Part of a small language model's weights.
Size: 8 layers, width 96, 3 heads of 32, MLP 384 GELU, vocabulary 2048, 1.28M parameters.
Architecture: biases, untied embeddings, normalized queries and keys, local attention windows, capped logits.
Training: 105M tokens, 9120 steps.
Each number is 500 + 25 x the weight over its row's rms, rounded and kept within 0 to 999. Layers, rows and columns count from 0. Numbers have three digits each. The size before them is the row's rms in percent of the matrix's.

# up: layer 4 MLP up, 384x96, rms 0.23, rows 123-191, columns 0-95
# down: layer 4 MLP down (transposed), 384x96, rms 0.223, rows 123-191, columns 0-95
up123 096:494503511492504491531499487537503489516499502495469460530491496508470489497466454506535474519469486486522494506488505536508502554511510433505498511435521546525538486496536451441503495505516453511509493466491549512541493523511480498481494493504503526496478528446547506506494466475504497518
down123 100:524506531480474454492512526523472490496477504547511464521501505484508483487521497519481513510539535508477508445496492465467475502484540528496492496529509488533460472520519500541459469508525529525536487526491482459521469513533542491503470512555465516506480495432512473506511493495520468512
up124 099:492491529497539519511475473501494517500468481538486503520498560536533494493462502461561475481512489470507516516504479489565509482486492516506477507492518498485476521494496434502531529503431511524455494523511483477536517514500532478495513484495449470496471523499506486520517516486452501530
down124 101:483477484490534504481496505539494509498528484528514487542508541489521513498485505487526496528490449436473507507472515491510463550538498488490530468508488510500488504528476515496494479521485478492498473522517482467496533461451503466540472500478518491478535491567551454476496517543492474521
up125 103:514513467526471518514476499523486516516522530486490497480493521536531430515503486491496504502477439489520541498468485529525509504486517493529504449485513524446521478489484497530462501503510517517489485472493500473454492566469551516528493518536474483476533520511530505488513509507498474447
down125 103:551447530474517509482544518496481480502522508483514486496486500487507509494473494505512505494512537556477478507513478459565508490500533493534464478512491478510486536490484501473525487510544496513464499503480471504504507490488508497529522519455524493510497517547557494466487415506528467482
up126 099:514508499499488488517481471558506421527543511514511543544472483514490479495512494495541540530530519478530456502484509486516521502520491484482505458481519525479456507482533477510504479480498534507499531473468529517483501519459511469505462477467488461518493497515495473489481556482474505529
down126 089:456491459523529510526472543481531548536517549489481497518511471510474524485509495527541516534497485530510480496522459523539497488548513472497497464494530492507523518504506510466475526457474501466503503505491455514499486497537477457506539517532483508493491481487459504441519497521471473489
up127 103:512523523514480508504495513511504475505532511515526516511450483516485512457483514477520547482479510466514491505486475531496490498462453491458490508533509546472448465505495489528528563478476523481451488478490511483524489514495513493519461509482466497479510559507534493479475547449527511493
down127 099:461465470496502546492471495502525489517509501431522448541494466529475502511486503546526472514481535527488490542500467520496506560483502483526503519477499451511496489527531478507485543466500465486505494535498486550498484540503483528525496497545487497504480452517488490492481515516472485511
up128 097:470476508496499506507459466526493471509467484514498489491498507534504443451483484556487517521522426478466496512494457496495530516499503526535508439507499522489525516533533492471500496529543478513484507499507535522524465504509533500517476458496496486509501536527498498551495536483456493487
down128 100:493482505518524466496511566475468537508485478476523483514461532477541508473481521493536544514525490542496502525540478509546505512462446453466515510529485480494481483486470519500475504490516483501500472500516476479487550469483510517524502500490523513523481509483426492496507510471533526501
up129 100:515521493469498498530532470497515502489472495523461508528492514466469463518475506501464535506464443484499476505496486508528522506463528526541498456516494526494467542523479456528480480474509489513456494475508519536507451527485494501540511481478531525486476524465510514479522513520514565476
down129 091:456472503553504561516472481510494483472496521494455493466484521540461534524509546540463523494481461492531505515485532520466526467479496481548483537483508509516496509474496481519481495497531477516478463488483496519475484486494509526518487536495480517511487523498459530474505508478525554469
up130 101:510485497494498495511469466497485533491477464471488496477506493529477511486468476482477491524545449504467510459466486523518537517457561492481495495508514523510484503493509496491477526477496495531476538501485522532503506544504486477485485532504574490490428525476511502505506512486445526545
down130 101:529516496514498505495518519452497497478458466474465506506448467490505477520513487497512530469520531458540507511487496520517452483514530517503498504517489519519473501473536511521507560502491536496494530477463522495548517491524497492539418484475511515484501525549481450493510501476490517484
up131 120:504533524485482521522475502497473491468539521519500508503504529492480489436481529539496513543522525421495475513505473508476516523490542505498533477505483522474445516505455518524513494489520488501468531545470499550486464485489504476529488487468484517473473491501520480510490533486509516548
down131 127:533520495471529544520498487470495471479444486546494507486531527454497476500472504494511470503505520497488527493467478479455558484477516538481491487456492491515514494476439534497507519478532496510478504486480480559485488514480519522523509493505516460490515470538492544501493553500503480535
up132 088:491514478483485522491463516537486460492481513496465541535450522557527473483482485489496501527530433480490521470484481535503478520453464469526520465532473537480498518482515505526485481529488491497469495466512513487471507505546512531489507499519539511492535527476490537512465525488512507525
down132 089:538542482498523500501471517460470541529544508502498503530491455496490480510501496515510549490524477511512484486500528482489488536447514488508503497488483462515483506477471499522541513509495533471463499458479528503479510450451482548533452493499496471546534534491473504501499483532529487530
up133 097:517538489502486523527451508504516498476499537534514492484506524548501490502464493518475511502527515491491447487462475513495493497480466487542532448493470578484496504507497546495511491492535489485459512463510503534478537467499498517478486459519473467489516541542526511492518504499492452494
down133 094:481492494474447459466488479479460484561507508497497504482524507496454485488528453505530494527534545486476553497519493536510478512509442525506467527505515483516497517495490519518476544477583496467515516520533507499511511503475498514518495459488489489500501506510525466515500479517534484517
up134 095:509520505530528491495499479531530449479471477519476498515489523523484469466467493453454512496518501508535507498503482494519517502501537465512531483514548530508495539537437457501496537484499437481510471519483506498500461556486475492445481467514485523483503503521519485493516487528505503519
down134 094:512452527489528505476477501510488508526510499519497489495493519508494498531468467539521500487512498564472507452512515475470488516497463491488488512539471468486496513475497524513503512462533496447482481457476533507530490515482483499512482473522496480498499512521471513594516512518520507571
up135 100:480499510531497529502484454549468469482497495523543467505483488528490474496502478469507543501468477500518523508476512474500506491523452499538496483538536542509478509494477535511511503538558486505514516503467514501517494495514493507512476509452469469509500403518512509543491498489468510510
down135 090:539500470506490497466527577493520524501506515528533488502486473511503479464480452531472538517532486523466531503522514522490529527485501467507444500501507529491510549508483484488484489533496491486441507497513465492507469470490489498494494494520450473474539493512470533513515542457515493477
up136 090:495539491493518496525501501493471464487472534485500498497491504506524448480481475464517527498484499488522487460445516512523508509504474519452547480510501506498549533520437505478505524505534507463473449491525473494432514535483514488528472511500502520495516502502520485490532488572511518498
down136 095:492482492518489508490515508523515532560541491483468496494526499507497554502525473537503453468486535517485520463497533485519484493461494492494476505472471482506493475473457509503496518536471477509499556499492501516502510489474522441498537497470547518515475546529519473509469452546514512496
up137 092:552532512517548504516523508512501499453510511481497508476471525456506524443502508510547516507532511502508504508520454516490475493467514506493476482491487511513505528404489512512486491486473515523469504489469484484493543531531501509505454508488480471503507509490511540556493488514445494475
down137 091:495497529509515458477514492481514480506494494484491447505504489500464555503512510487522473448538557501485477465495492502474483479492537479483462548516524547508502481494496573530512496526526548501501482534517531503489514496524494503518474505487502474512491478548457475525499473522518457482
up138 097:519495506526517497512519507485500473527448475505492520501508494529503491453498507476483470510552523510520489487458542499544525470498499491465489500537501563497473492490463484505479480467523521536466519534486490508488443501513509515482514504517457522542433485505518485468479549476501490467
down138 090:512508509498519468528480521517498498511488458550549498517495520528513523501472500452522484517473478467467502527528479522480514504460467517489520510498487506535465489522499488570466513523455523515518488501513500467558462481498490496516468488522517441524535469483525459504495523477511473513
up139 084:507559475514571479523502498461526514518459492540498475470491509457484494477502497517515497494534510491508489500487507514492516555467478441489522520500500512462495486455491451508558530511483500479482533528481491494523506512488520472512494484446487511523505534507520521559485505518477511510
down139 086:495509498529544504480515535473533465470514471499545517546559447499478534499489507475529471480518509520490513480497516470467439524490504500489494486505491496478462494492519534500485493500514524515498549453523540525500511459451494480490485530479510477494539526493456491512476484539516480508
up140 096:535536487532489479535510491483507504509493450511506506511455480502507477523501502487514535530448497484496492494469516467504525509512525501540467488482517509460463489470497501553477537493496534497507542561483502483477491477505540514474481475543506492506533477509514455465439507480517550505
down140 093:542482491498502444472500499550504490484500486554519511500529474496471498469537506477515471500503516453535509539504491490463492516493455524508477509505536508523505468494478529491493469502511485501557527488508483445479494439506549508510531474514506543456516487503506475499545467511500525510
up141 087:552528448529514478509477450523530484466491506503490534478550478516537522495462466497490532510509497496506463498505476544537516501514498518499462485502469522540519534474500548505471478521501460493518463504451508540523482509519476472465499505524484512467464503484505515497501484477451495498
down141 085:473466513502551512493509505453507516546474498516503493468551492515508513476502481523510480472532499515499509569510525476531518493500511459480465487506522496508467457460475524520494539543487521497504489477474464499455482491496523525506538512532516463498504475504539516479468434510488520499
up142 097:467515529516550528497492480506518459512490500488510499524460453548498493470429496495476485486532493512527504475482514480529511522480508536505544485456498515500493501503509544498505486489503520475473506529480519519517495482503565449490521513477479431474465487483533501504534533475504507504
down142 096:466503541474520473489499502514525524537505466511543541520507537445530480505476524489483478526487508505464479529523469550542483522471552509491484506504515503487508483487446524543481480493495530511498526495518495478464473511489503497481461487517484487508512515509503461529462539489465443507
up143 116:513452500522529505537504480524528458491439488515477519547505546487546512426441493525501480487530478498539474515509499509525479520535480465499484472517484507487532507493492520520503513509529522478513500486455507517489475496509493489458494492545497479479508498499520487555457481504497513522
down143 128:437541508497479547537484501483514484514495473482488518491501500524566496513498481491512489511516500516476504507500476482458482446459522512523518518480564511499508462487495488499510507448540453509495505529491506537498481513459499492475444541535537480506470472534530503519513497514508490497
up144 079:485536518514492521534498479463480466518483494502507525544511535492475513515495525529533522512552472470506515434505456514515543486477470504475505517516500486470524515526437496506500555508501506481487489520444479525502496480558491520491507470517503471469512526514474530544505490479503487484
down144 089:496455471516498517447492505518480528475527507494517483496557463491476499524509515494478509482477516551486527484453482495456487497543464524478482450459517499504533494503559509467479505532467536553487512513478508498545512471511504495499520502480529525537471486519535472483495513492487505506
up145 094:565522478489494511539497474498498497516489512523496467530496549509512509510491531470498488510489514475494497499466475501527508515482508453541510482501474521482559478513454501561482459493530523510470480471519557503495478513470503485463482430538524514501525498482521504503505457534499499491
down145 091:481437484505491484483479502476506584502483565491481533506511517527524512484491514486494524515471499504520492488497518483498467486515463492536488499541548479479506480447464517493518504477517505497470533478465478520493481483520487519482500516510469509538514530505453512527481460529502556513
up146 096:474545511496500544502513507529524495502512466484505481537511506515535514464460499479539521522458489495543474465505502451482530461484484466493492492496474493493478499470513510483543506469488465477497487504512488485469504563492517468530466513526472482454471466495540538497504563509517489497
down146 091:485475459502514474459452503469472513486490500531486477494486505503535528465490507524466498541519531527488471552429509477442517521492471524524530520516485527554500534501497529477532472492497489507540528497511526553495502482485493487540529520498471500519509492500468482472483488483514496501
up147 088:498534504500481465567505516489499444463456516524467527453498510487459488514445463539485500530510483504536468531501497501506563509476520488491513465490466493503462508475520477488488523484470522522495504499493521507505473512516470454518504521529512506535501473485512525548500465517505512524
down147 087:512493505483528549519512487507472525494540494523528462492510491487561496514493516506521482437490518533516506488457464487480516493501489496462510498496513509495500475534471532495531534494521525507489526482504513534512518468499500460485495519508469487483493503533381504500479504539505485489
up148 085:529494450558481532514486500519540510502480546479529546529480547526476481473537481492486487516522516513516483476433501485480512518499517475501501501481524539499467502525484529521477516480477509548450514527493500493472478490511465469441495485538505469484516510471500493506526515486529515507
down148 078:490508511509533522443482516502523453471510475499483481465500524500526518501550516484479529514490501493485505497510487485499536472484549459494504518507503459529561542523547516506497516513500470476560500522462509471511484501470527503540508507482490498491499485528456505464492481519433521475
up149 107:503513507507536491485497467516538471494474495509511490492487506563484522508464473526492507528518469491523527450458471537475484489485499540562545494509475509483475545508450520473474489520478470502466523500494510542503485502537516484478520514478479520515479497483528533510487481498461513560
down149 110:516506527505474486525472543533478484486465486520487518496492517504507490486489496477498473494512525503477507463520486492517492535511520454475529501548553483493478479515506459534491533484514467507478510507530507505539511539567518479492539511533506523464466514476451446465452484501497518467
up150 098:474488497444461532544529471504510482479500457492493432480488497513503475449516510499487530557497485480513501520417482487501526518478496469531502512512533516470486494518494509519500516494478523487498523488518511513472461515545516504493473506467492492492483539534517530525489538476536498521
down150 106:500542534487496483507514459516491482503500497472433476525520523486512525548506525466522454482481486505484541452534523501452508504487520504492494506490511465506536503501490508496494447495493520523462515543531535438516500507517532476468481477550481504495504520481513541533507487529470505497
up151 110:512533515522521510481473473502522489492474451486528526478522480501467469514455504478489471491521491495491509472489491552554529501493486470537525483524542493519485526494462558469485490491488509482488521500501491546517504505529459507515465493549470468506454527484524520549502490499544514472
down151 103:529531473485507495476518504505456493505512508537501488466472538505532475501542493550514549476545457491494527463485496495494484508534507453516499485489504450504543519540502513558500457476500496510501470506486516484477470526483487482536495509465517493486454533466484487477535519487540482519
up152 101:505448502517503524490481458539495514488525478525504470463506490525487453465512468486509486497527444469509537528499526534523500516520511490501487495468492531473522578460509475521520514503498444473491500525484506487471468509476496495468477549520527512514481507528521533539504479477524512495
down152 115:512468484506470514485533512517501505473499503504509497491514476505505506540543497489473514447516520483569482524509483478510526468466485515505492510462493522470534478519502478460474489516474438546515530478517527505503533472528529475557459512526473536475474473502527478527513475502528476514
up153 112:458531572483527529515485478520487510458507489491458531477507511550511486480450516479504470507538518501507519513482487485542507523440505488469485482512494531501460528515504473511493531514490457529515518490470499528465499543523512475509470502526480493491528523514506495500498535497437474486
down153 118:490529520526500498448447460498492533498489517507482500498516505541504509497443494479512549527487550460526467526506530505488489478489504467500523536486472478506535509491485484474516462478523472468510488508490511529478544442488492513483494524516501505505510506494567504478474490526459487550
up154 105:531468487498551490532504509506528491503432507488509515485446506505506492507497514501510476510513478488519500490421538512484515515505486506484527494502522511509457494556435476544517506509506521468496454471504497509491504542522524515463510516525496502478521498535512526482458488472512553477
down154 104:488501486468480489512490476449469538477489489485521580482486543490503526497507499512482519472477511469513534495468505473550512508544493486535516506488475468521482492511477536518554533459519500476508487531472469506472476522488495461524478525487492527545479514502534462472506489508515481532
up155 099:508553450526489527519463510520540496490467527473509448527530530510464462505485498526536491509509488505453507510492453513487532502520486462513502481486487540492485532512491516513521476473482456490448517517497512542480486519531466512477474448506523495512508488468504563495511502520501502513
down155 091:493512460508534527514474493484497492514507494463506479531499511473465490530457531504508533545488538512447522489459478526530455452489500482531501489533536515535495537516494513490513526515488524477521497536490459459491497514474501538539489481480503513536539481470439490529488497493481478494
up156 081:527494469530536484509512474543516490502504527530477469519534506514471475462494506518539511513527473492549523498507493509507482515531490490514476477518551544473473558533494485475449495467537485476473472506490521536468480491492511500448486491506525458525519496503493528520463503452480513476
down156 085:520475491491535495449490494512489496488550485479519493558489504507499480499457499518522515532521522516486506503550504506520487499486488463535496469542480514534528522505485468467492479499473530443510508519532501477515521437495519532514509474476467506508554512498427513483486538494477486501
up157 099:487502497511474510503514448469486470501475510528470476440501516526511528482521478469487487547513519496517485459483505498482586490491509497520494467475516524469542546506474494532505494495471497491529499509473517485499425514507522512467471472486501485489513556529508492526515479528520478504
down157 096:474416506516488455506457477510504479505514541495519474462512487520443496489505487513476483510478500515544505494446472486527531516527490494533489488561533544490490579534479499503506514511496506488463489507493479484507507511543494495520478511522484506474501508484527499509526527512501466515
up158 104:510538514512488514542482478509533469474471503557504473492481499486496494553472489526478522567484491497502464528492481531521488468506539481493485503460516539476496481492488480525541459500534484517478494476483497519462488521527511467501482450507494485455524463467492512506503551488511542493
down158 102:477499505485504514486528471491512544493493512528514502494492493461511550543472467512496537463507491465470491508524487521449487481513520472553572499497533495497473482479479565516493550520478482485501494529509478441480489524518487510487481502503464537480526467496476509511475499484518527521
up159 104:506509517463525560527532467481534473478473494542515485489507495498526475492472484495471524491487486497519470517491466468573518513482490477530512496537498529477488544517464480482505496512513490463481518503490525535516493506497470512491491521466473493476516492557526563493463510474501532461
down159 111:463501521537468457477488492528497476485505497454477488470509528496499494483478501495506508515524472512468529470467486490523505518524500560484515480532502449464519547481480489520475495509479496487526515504473512464507545514504531481497492499522545541442453509533512500542482523499520479554
up160 101:517529504511520479508494483457514471508495487499467516480485538563485496491460523501538505513481476500531484485479547476526471480476535508533451479495501531523530548541473528561492510492448509506475495500478510511497469538480455525478477489458519506511519493479500495497482501484553489488
down160 089:509478556505518523511497490470514512483484547497563497490509509478493508530499501483462532470483514501513512503501542541505480503474505525480455508469492502487460479519501509501490497484494559501500490456494473498514505528460495540529501529510476484560528486530424484483478521485461483461
up161 107:528483543477506522521488492534488454484512479488483482539487506514489513494499475550497501484497470474467467484470507488530527501498510556451517491502485516503455499488484485498508496527520492509467511526479497501544560516498540470500506468504495444517487566504559526480487475494477537478
down161 123:481506496477497458521465512465527467479543544486490534509514520509501462492542491499498516503491536490469527491500515480532493496469485494459459463532512485495474483466470466503480514527455488507452521542531458517508533498494520488455493550533512472505515508509486556519510478534517522509
up162 102:523509522500469510543479503530534479485515508512557504536504526505525482485487494482534522513557448494486490515509492510485483498468539520478514507464495507471556471486407499488511505538529505491483509512451502513478491509512491482494484501495487504495504463520517484513430513452513510498
down162 094:501516564463500474525481539524459500506507508437492500479502474518492515505487497518496515488477498507482509485484481453503480470468517563516476571471517540471464489505512485492492505513484473504506489504520500497493560499519503513491461560506511520522502493539472473527486473508472487545
up163 123:526499514499478518525482506500557512498494516538488507485487494529502480506489484502514498517511457478488490493493449518538554503472485528487539470547471530503493491484459488527502530491446518525468516518490479494473463500515496517444524459506478444488517505500553494505448520472505485457
down163 132:450523496509489492486518500503522492517509484489507497514493537508507447535535470484523508534515521490473488481514508473502555458486485513463495444539458449478492475523521503510516548523474520473475506463521487459500502527479522535498531482529537507478488509508528522512542510501462461462
up164 115:525533478526493503534462479497549469489556475486480482504472495530489465533444490490461514516518496499491505459474493476516532467512511481512517512511518516471483573538473452538501497518476534534509516514460496481509478514499466488495522472490474470468525490512513489497499499485471536536
down164 117:501541499493473458502508497519471512508521491501508533530505454515493493506522486501483564497482500488486510504472525466465504464446508503481472561494477481503534460479477496493532499544500524526479483513547482523507465507517468522519481511502496449519540468490544516495501523467478479552
up165 112:553511510471517490510503464501502518545471505516485474497527515487495465488497470515499456520499480475493469502427498550501530527503522499470507474484533551497492534498522501483457530510527489499424498523479479495523495538514527504489488519546501500527480492483517536490517504448484463493
down165 118:510498505516517494523503490501491486504498546551484480502490549507507449512492475471490535484529524526492464482548530498531504504503494459532462525459517534495471492519514525464518466434497474488501495483488530480561565486513463456516506496474500478509521507480533502485509487472503492478
up166 088:511501536478526494483498482501524535482438494520486530474517503507508500480486449508530525538468476497513488529445504519505492574528499526503456468468493490499506498495487510506517494457517507522457481495480520515472505520543556452491517542510476504464486526467505505514500546477507507480
down166 083:439534469472474448513472513501508481519533543495524500464556563490483494486500518514484473509481524526491523514530483494486514484491520475485493512494506494491525513492478473508457544506521535484528511494534542480521484510511478530497510455501482481537480532478477446481500495522475518549
up167 089:524502514514510533499477473453498488480507443504542527486518530482509503497485482476491464537485517462523484439486521523505494491529423475459465483478495515514537500484471545487512508530495505519515519523440522491499510551524534501514487510490518470520495541508492484490453483499503490514
down167 079:509519486482502474507511486504491507561492489514479498453484440528521526523454522501510517487495521476486501515539544501535490459524488499547461505457524542476509485522533493488487473508479474494491475506555512477486502481476505498532538556478475517531492449506471482526533506499508497469
up168 109:534523493484505540513495494536522493523452510536518495451472520523498515471459508472514486500493489510493494460473483479522512527537537501474503495523485566503515502508437453541489488507533491520498493469503501484492486521502492447460474469493509466511533460497504511526486561496478506527
down168 106:527509473480514500429484480476521486519527544508552522480500520502502519526474459495531518514482512485472475481522456438509538492505472514545501490500501506522491510489496473523490474509518514464510469501533487480533525468506482504516527515492476462469534534487512563467476518490479515536
up169 096:503522481513516573477494515502486516508460482512496496498499502510487461489496494519492473550489465501501502511454493496499527509498522492457524490510506510479488501504535533502472470479578484487441479474491539496487489546503573493475524471482544501489477497466524549493490514477495520526
down169 095:476545456506514497493523539512534483515500479506473482500514501528551559529528490493481504500487533525527501480520533437455512484500519475544513502488486501464512500503490511479515523498445456487530483504527481496515528463512455438489466467500511497540515506521527488471505502499498530493
up170 110:482536501480498466485498482503507456448510444522522488465506510540487495488460481518491474492572467481511519481478483531537522492523503513497482506505496527503499533502472518532543516501456515484498472510523501493485526489515551482464507490507454446469461539538509476490484481485493530502
down170 102:512517537516476496507488490500496479504512472490528478485461497527500447531481497493496541484483492509547518492500544477516548497560498480537506515503483516465509502520533525495507498512501479500453484484520538492503531522531438484498435528508510508444507457452514500489499510494540489463
up171 104:532498527495482498524519517529561471476513506487478472467515482534530459489494471510486457501509487450528441458499493534481518519507506470506541472519505505519528494554505486470467512511458464510515446524508525512519490510473531491507506470525504489485500521458508526521487521468502539476
down171 104:488466479511550454501462501492525492479467410516497500498513481515505489521504495523534492488504511499468529486505516468496497501508515478562499503466537474512492506513469477520522545511500569500494529535510523507471503460491519505543505433496506519500501469522483523492479474527482510507
up172 098:516486492504515524563491483491548535466450455525496521479442509474478499514478512476482472514476479481560487500489513552506514485517465480504506539461516517472526532469486529527533491519481479476499536530484504525460489524503518489486461525512500494499505490477490497538502511447516498507
down172 091:499468491469479488492476498520494490510463492477496536489501499470487501520518488567476489486516511468471569465469481468565503509536499516479494480528491471511518502508467514510490524515503476473504506483519492481559492539484519503527473521492550529453493481517553538463510481499535491500
up173 094:515538474476454478513486504513525476489526514510492522482446478528522454495459505474485535545473506484515471485466473525513515516475492485501501515493504539483493461454508467528490540480543525535494513492474515466459493530511521521497531504508515451506468454463512492527494545516527508490
down173 093:480509479488510515488495526513499463479500503531520525506493515495492498545503508451505517521517538456500476498541405479498506484491475504498485484466434530548513482490501470494518501498520496498505528524541498496467486509486479467478545506517503496525509526532474488439510516564501504501
up174 091:471531473477522502492504506474507490509471489485543540498512534473482496498526463519486492511489475471524546513446500479544514504490494484499455494477471509501531532494477504523471525451490508522467462462523463531526493495502502479513472506520545532451488505510531542483444504513482524541
down174 095:491512533500503505495504506510504498481465548521517512517457516545486466492449496520492512542513525531444473520492538502513464499448472480499461506501528470451508508495517507486503493453496464502485555505502482535557493557504489533461483473505544524504502478507504510511469490502484503486
up175 103:514503481528445485536483497522500455479509513522465499461476525573467519455495493503493528506483474492560523472511496523522518512497452509505512451496501502487452502473503490494479523492521521530515509474469533504481491505490470508534442496502514451492540520493521504503485460539502496506
down175 097:507486505468525451542514550476498483519563538472528485497516529459472490531536500477501499507473531495517496461483426494554522481487487479475532470434497472492495493521539449483491500492476466470517510486507531499512506486515510504525486534498504477505506507516507500500509526506524519498
up176 102:497518511494487532496509458501496517468466500541487520478475534497484486534498496456470481484529474479521500493534512494526516531453465483484479512493406537508453467481484481541506530494502506505514515532468499533530507519525465527505483481517497483522479542515517491494484523499440490485
down176 097:458525513455495495445498511491495494509517470488496538487517537522495553497527535495431488503487493489481499521508553535471519473510447492484488507504521515456514485511545515505495513486519451512510492510525482491449546497481519496525499519484533534474546472521504462470498513496478508523
up177 107:511517523504503511549523454516492523454474465477459489479516488485499491487485491500495462487537439482469490491510510525542537491506482442525504508463510524527493533533465484472519512458508490509457488495521518488476482513541511520478499514512544451508488520508527512477512526539476536534
down177 112:541495520534491430481488489517511524517469478471522505524497497493447474523539531470511476468455549535504535477504472463548490533492482452491489491515483484494514510478488509514500499472531528535494504513496534507533514544505468535534473506521535505497490475458524475489498472492487498490
up178 106:508515512516464562562478493481498497465475541536499491469511502563492486500510499468493482501548509473482487438489473506506492508480524493503515513519501521464517508491437494469498517537491468491502498494512521540507519489490479505496471501510526452498482452488534485498482470505477484562
down178 114:515540491541464477528482527547517432484477517496500500507495486494482535494508503472519516471507530515487490503540503503435515489480466520466536509526514522465514512492483477509498488436519493481497515484466479477529485473499485508525546538509502485545479517513500494540511493482541448474
up179 103:511486508500478507509529453524510483485494429475488497500495472520492517487510491493507505546498481511514492507490508498524494526479508538484481450478490520490472482468524483504511499464494514533516503493505544513513523512573490487530487497460495433523483574481514526494475486550446476489
down179 097:486523515542526465493507520496471478533515504562458509539528507499514537510489522508484449472486480484521463521534491508461490513483516515535449506480478477492499436495516503472508470496490479480511522517481492481506518547489473486483526521493515539508493466538517513498499423492514531507
up180 081:475507475526487484536493491480514467464495465500500456517528559473490481484487508488478489529483509494548507524462513490569488520529504518464497484505508536488495515534493503521512461495526547464500536474492522514478481539497501521510486501477516501525470466564493486492446480451508511480
down180 084:482478453515504464478509531479471515506556501533542496494474527506532479519537472503546524527512503488457482534510553536531460498481501494534481507505511519523467485495489481518504479548491476446537512495524516489539487447503475535499477491494478489480493476520446478504507513481495486496
up181 101:538509531486490529523525486498563490481469505474471487476537490524509511517517474502492484506486482492499540512501489503488469493474511542480514465495538537496476526457508520498498528481506542461496515503477521498465509475497501458521471509507466415479532489458518516488492492559464469496
down181 087:553526485469496520466521522534471474523484487532519511494531493516476526480505488481496507456534515504542508500546530450468499483484538490473500479533509483509540458521491470504481477496506498517442465501515499488525504440517481550472532486494515494478500478517534466500513477522482501542
up182 099:504518522508511494530531490512496501500496487522548474476509504512485510510511515508506473512545516504513455496453513514525474494483494474499502514545457503438456523469476497543485526470531474529489513491448546494510491499538486460471516476496463517516505516461504498541437467502524531474
down182 095:472490518473511477473502506489558526477485533520481489523545501495478513453477501478538496482441487480519466493524505529489499483513473524473545502505497488509510480505505499452540483488514516529516492527523497493524515492450497489544469499485484484521513487527435544530525498533518445532
up183 104:477497450509488510533489472497500500493485513469519488518510541480489493514509493497534460519563491509485527521487469488560513509479503485448456512515489539505532514487526508538500505471478480504466498479446528505497504515542505505514501524536531492485491498492496551491417495518528540485
down183 104:465504489515488497500480513478499532503493511494508456512508524481513514523509504514504483503505443572518497520468471454525530480497495527472507481538504479522516522490499495515509521484502491514517510468466506497485506522509495491512536486534540509459468464500397516482451513527512552516
up184 109:531532501510531501518490454530503467494443454506493480504509535512471513469437486476521526521515508467512488501479512498546487483506510489507568481477515495497491526517500472496516520482496470534477495485487541521473472513541516461532534505515520510495528495513491446465492559504480516524
down184 112:514503488531490515542490485517494538508519500505485536510484537529542561534481512452504508545498508505462478489567502533539473487524491496474528509503470474507463488524526498504452495501487478515499522483520524522497479475487513496451516471448479514502503530508465474461474501452488519498
up185 120:539534540501482498512475495517475476485465510508473511491486501520474519469498474525503508476483495479514524469442462549503527491488478545490507487500536543491456529515489526487506511505531481495506513500472480528556483504524535493466468511483481487479472492460567527482488551459486496521
down185 130:541472489536507533521508474551505513520482502486497492565514496539511502494476482520495513501495503485464538491481491483481507542502514496514450526457502504523475522471471474537480478483514510498495477478520449492530506524502549466454527487478516535476504505497434510479460486528513475530
up186 086:497541520520490517501442487500461476479530514496463538499490570517445515502517495524500504484506490506528502486500508477508520528485508492536510491510519503444501523467490537501561520510486485494452549477485473485456520535521492488506536479488485494491470482498515471443506491472473510472
down186 084:494522514485482489458502459475474511532491487494523483464465547503510527506484513500475545498477497567480512487491520511481451493479510495506466470502498437502535502492448530517492510494519526494518475505540495501544511483491495509509498529508550505528564497482521507448489499479533510459
up187 097:472507544497509534490518503517528481516507493535486507519516526539462488436476517533488473561499487444560502466500490505473534494497448480502476527506492512505478514495471520481518522542516477478476460497484541479470455529500469495526505486527485496509481507514506502485478477528464528513
down187 087:480499495503485514502505501483481452534517498505509510456495467478462520533505515519484534455534500543501477540504560545500489554519471500484508487514509437474490504487512518508504502465517554482514515500531499482540493472455512481517495485512497520506520534485427518469486509481483473483
up188 099:496484487477489481509510460516524462511509434496514488505543511534529483517431493456484462494492470456543505489509510489500505470483521484536536479443510488486503544514455505506514514520454476511539476521483478462483501503500508509480483463539506481515511530537530511498485500535478512512
down188 102:467490494514468467478519505491520477480509470486480482499522527499480479506493440484530511503498527508507499511508495524495476454504488488475502485498524475469481513490508530527531521519538520479497542437527495515499471538549449542503511463487508516488518510539531465551519559482451503494
up189 094:505519455485512533540462483447512481454508519544472489480506471487503495520535484469499488493527478494525496474440481512540490498495508517513500508540498500474484481471521463561505504478519508475505505514479493520462527519510528525480511500502431457496521515538493505546518522478484524532
down189 089:500523515518485484496490480468514470496524523519540522512499482494536547534508520512516497475519520430548497449546511494477495525469491493475497482484512461490511462523460480519511470475483515472467507514496474525484470479541482494469539484502541519451505498523477519515527519551480471496
up190 094:462493518508486487511461496510518514488505476528514507484459505512472442496466493509487451455462467486472510482503484499547481469522495511516515498511506520505484497498461483544487517496542503486527522562525568530535507479512518490488479485503499465498472555487525485536475550495522519502
down190 092:477516475503488480457503508474459548488531528526498522532483544507490501487500493495466493489516492514511482489509524480533509497499498532469475489521484495538491480520479526506519487505515518501535454471511500429508510502488514536553499518472574465533473479485562474483509509510500454477
up191 090:470474476521478516505509502523471556476514511545464471450483484512534461508474516464485507546531465492526503489448525482519516477453507532498508506498520502514523492500457470536518496493492497502495490454482511492517496519480503506457523489468452498521480504482530536528476505552534511529
down191 088:478493471487480509504500557502478489472527524565537480451533507473446480491493499487513500533504518504479485473488499477492491489558488502504505527480519513524476478466497476509503455508486545484526505486504505572522485482497508521474529491483553482520468476500543485493478501549493466511